config.toml
n_layer = 10
n_head = 2
norm_eps = 1e-05
tie_embeddings = true
parallel_block = false
init = "normal"
init_std_qkv = 0.0421
init_std_o = 0.0523
init_std_down = 0.0603
lr = 0.00644
weight_decay = 0.0
warmup_steps = 200
decay_fraction = 1.0
final_lr_fraction = 0.0
batch_tokens = [16384, 32768, 49152]
Each number is 500 + 50 x the weight over its row's rms, rounded and kept within 0 to 999. Layers, rows and columns count from 0. Numbers have three digits each. The size before them is the row's rms in percent of the matrix's.

# up: layer 7 MLP up, 512x128, rms 0.0603, rows 501-511, columns 64-127
# down: layer 7 MLP down (transposed), 512x128, rms 0.0603, rows 501-511, columns 64-127
up501 114:562529520586505544536479540523585553505558493535469506539541556506514477443561508511464490513592496491501535468546499503489486458505506595502618569527585448451550471482490573502483517520574576
down501 097:476468582488499454467441392554492489471547505504492516457471496500517568485373485456485568471552393514583549484541519480412495548450508515557501495484597469486514431436500430446559420493519551
up502 091:509561569558527559518457535470419610468540439484500394495435530528587495484492544413485554518515534480571496532514516588544509516570538586591472454567470447454485581531429439502577509486578429
down502 096:422450551546487552469510537457454519404446499415405506551569430519494502523515495525501478490607511524466503491456510574479447403507497471577415530490545527524438456518523450499474452500501538
up503 105:470548602481578521448520473444455490501511511444512473518442539503518590499497535526458423521549485587424582443497542457524475548438418506481507510529472584517434484491512439467488490587610535
down503 102:472481512407422417461585501492467575563490492445511560527509452553583517495476545462498487512547559581501522540438487555481454483420430574485506366481525531495527572411472552548554460522550421
up504 100:555560458441434472541572519507530586468538454538455480525516487470484535498465424615493572446429477435487495435511552501482466452445448490504461502427592473471419477432414493448433536488601488
down504 100:518497540475458591539446501520527597531529498505532550506361479500447528491539484532487448531518423471491390497433559408497444524480577423544536440494432532475418528523481515523483577483516521
up505 094:514640526450399535421484501466534556551517427507551508416436526583494530486459551462369519499567498575449507565515555514597463448520476521549487450518512558540478520572508487522541507525561580
down505 096:509491450513433476541576412574467489530511484496480567622495520570431496588506538483588493521506522541468517467446577497579514478474520517433551418507461622502477458420470455489405517504559408
up506 104:562539511551474571583589544400410462530606524493572522481495516511494450549462476548537502545478526596507570530535545585477570501544456423443494513490542467502538581462539510520567412525473516
down506 102:526531580532477460491430594477541535485522522484468456418399598531495500604511359433515387507502517530412481526545469533398578507534495419486544468543530464479505500465502533517442394533504481
up507 109:498501426505498545507537571480546513620502451431607571474417464482527480427570518466481507474543474576458503542454475428552530531493474528531516492436471491504449532446445531448544534511574447
down507 098:535420500557512439563416497543441536504510465572492432516481472540470545563443507537473424533588603622480478593477551530511505435428581501456420511488546515392499562502525549508601395493481481
up508 103:556535596458494548549548446541499566500607497497512454568579593595591598571498475558487479420517447538493536491552492519581582493452530514537567447456577538512558514583511563476590482514548579
down508 095:471462480539483488417432582548494495458435433470525456493432574543576548480529560436569567510536555611535430468577382552523462457559433531490437509481441531478535482545463562420500523554554526
up509 101:580490398470501521538522578468525511562463550446451453483484450504483504547524514498486509550445591580599619397506495464511552516526548535491457517463595548519583476505481428520556498476441503
down509 098:582543441477458485491467482526483459569533523497456478487545452522497512529514505493528443623517577513631477444458458561565504501521536597452458480523628422466436451524464535547528539458449545
up510 096:484478540536493445467507485470458533504556521551504458524483578494573479432546553420504382481506482471496569483431486489493481483495458507428482456531424441590484608581444526448540484589599499
down510 101:450495569480489442534500480551540435467438472532533478540422531530492430496478441514523524504482522481580451491507487495426484538490483440481577551382480566498560382493485567577474497402340486
up511 099:505458432518467500612497535440506585489568501514440512442460489468584496488492549465573598536491514555602516509499505433520536513523502416574494491439352548475535531415522498569637528499510416
down511 101:504462568529420571453527558492524433485505496466508453460533545452506491553487505435539415499362499493388499504444530521513510558516526549489475421399472366558522529539471522450501514477443556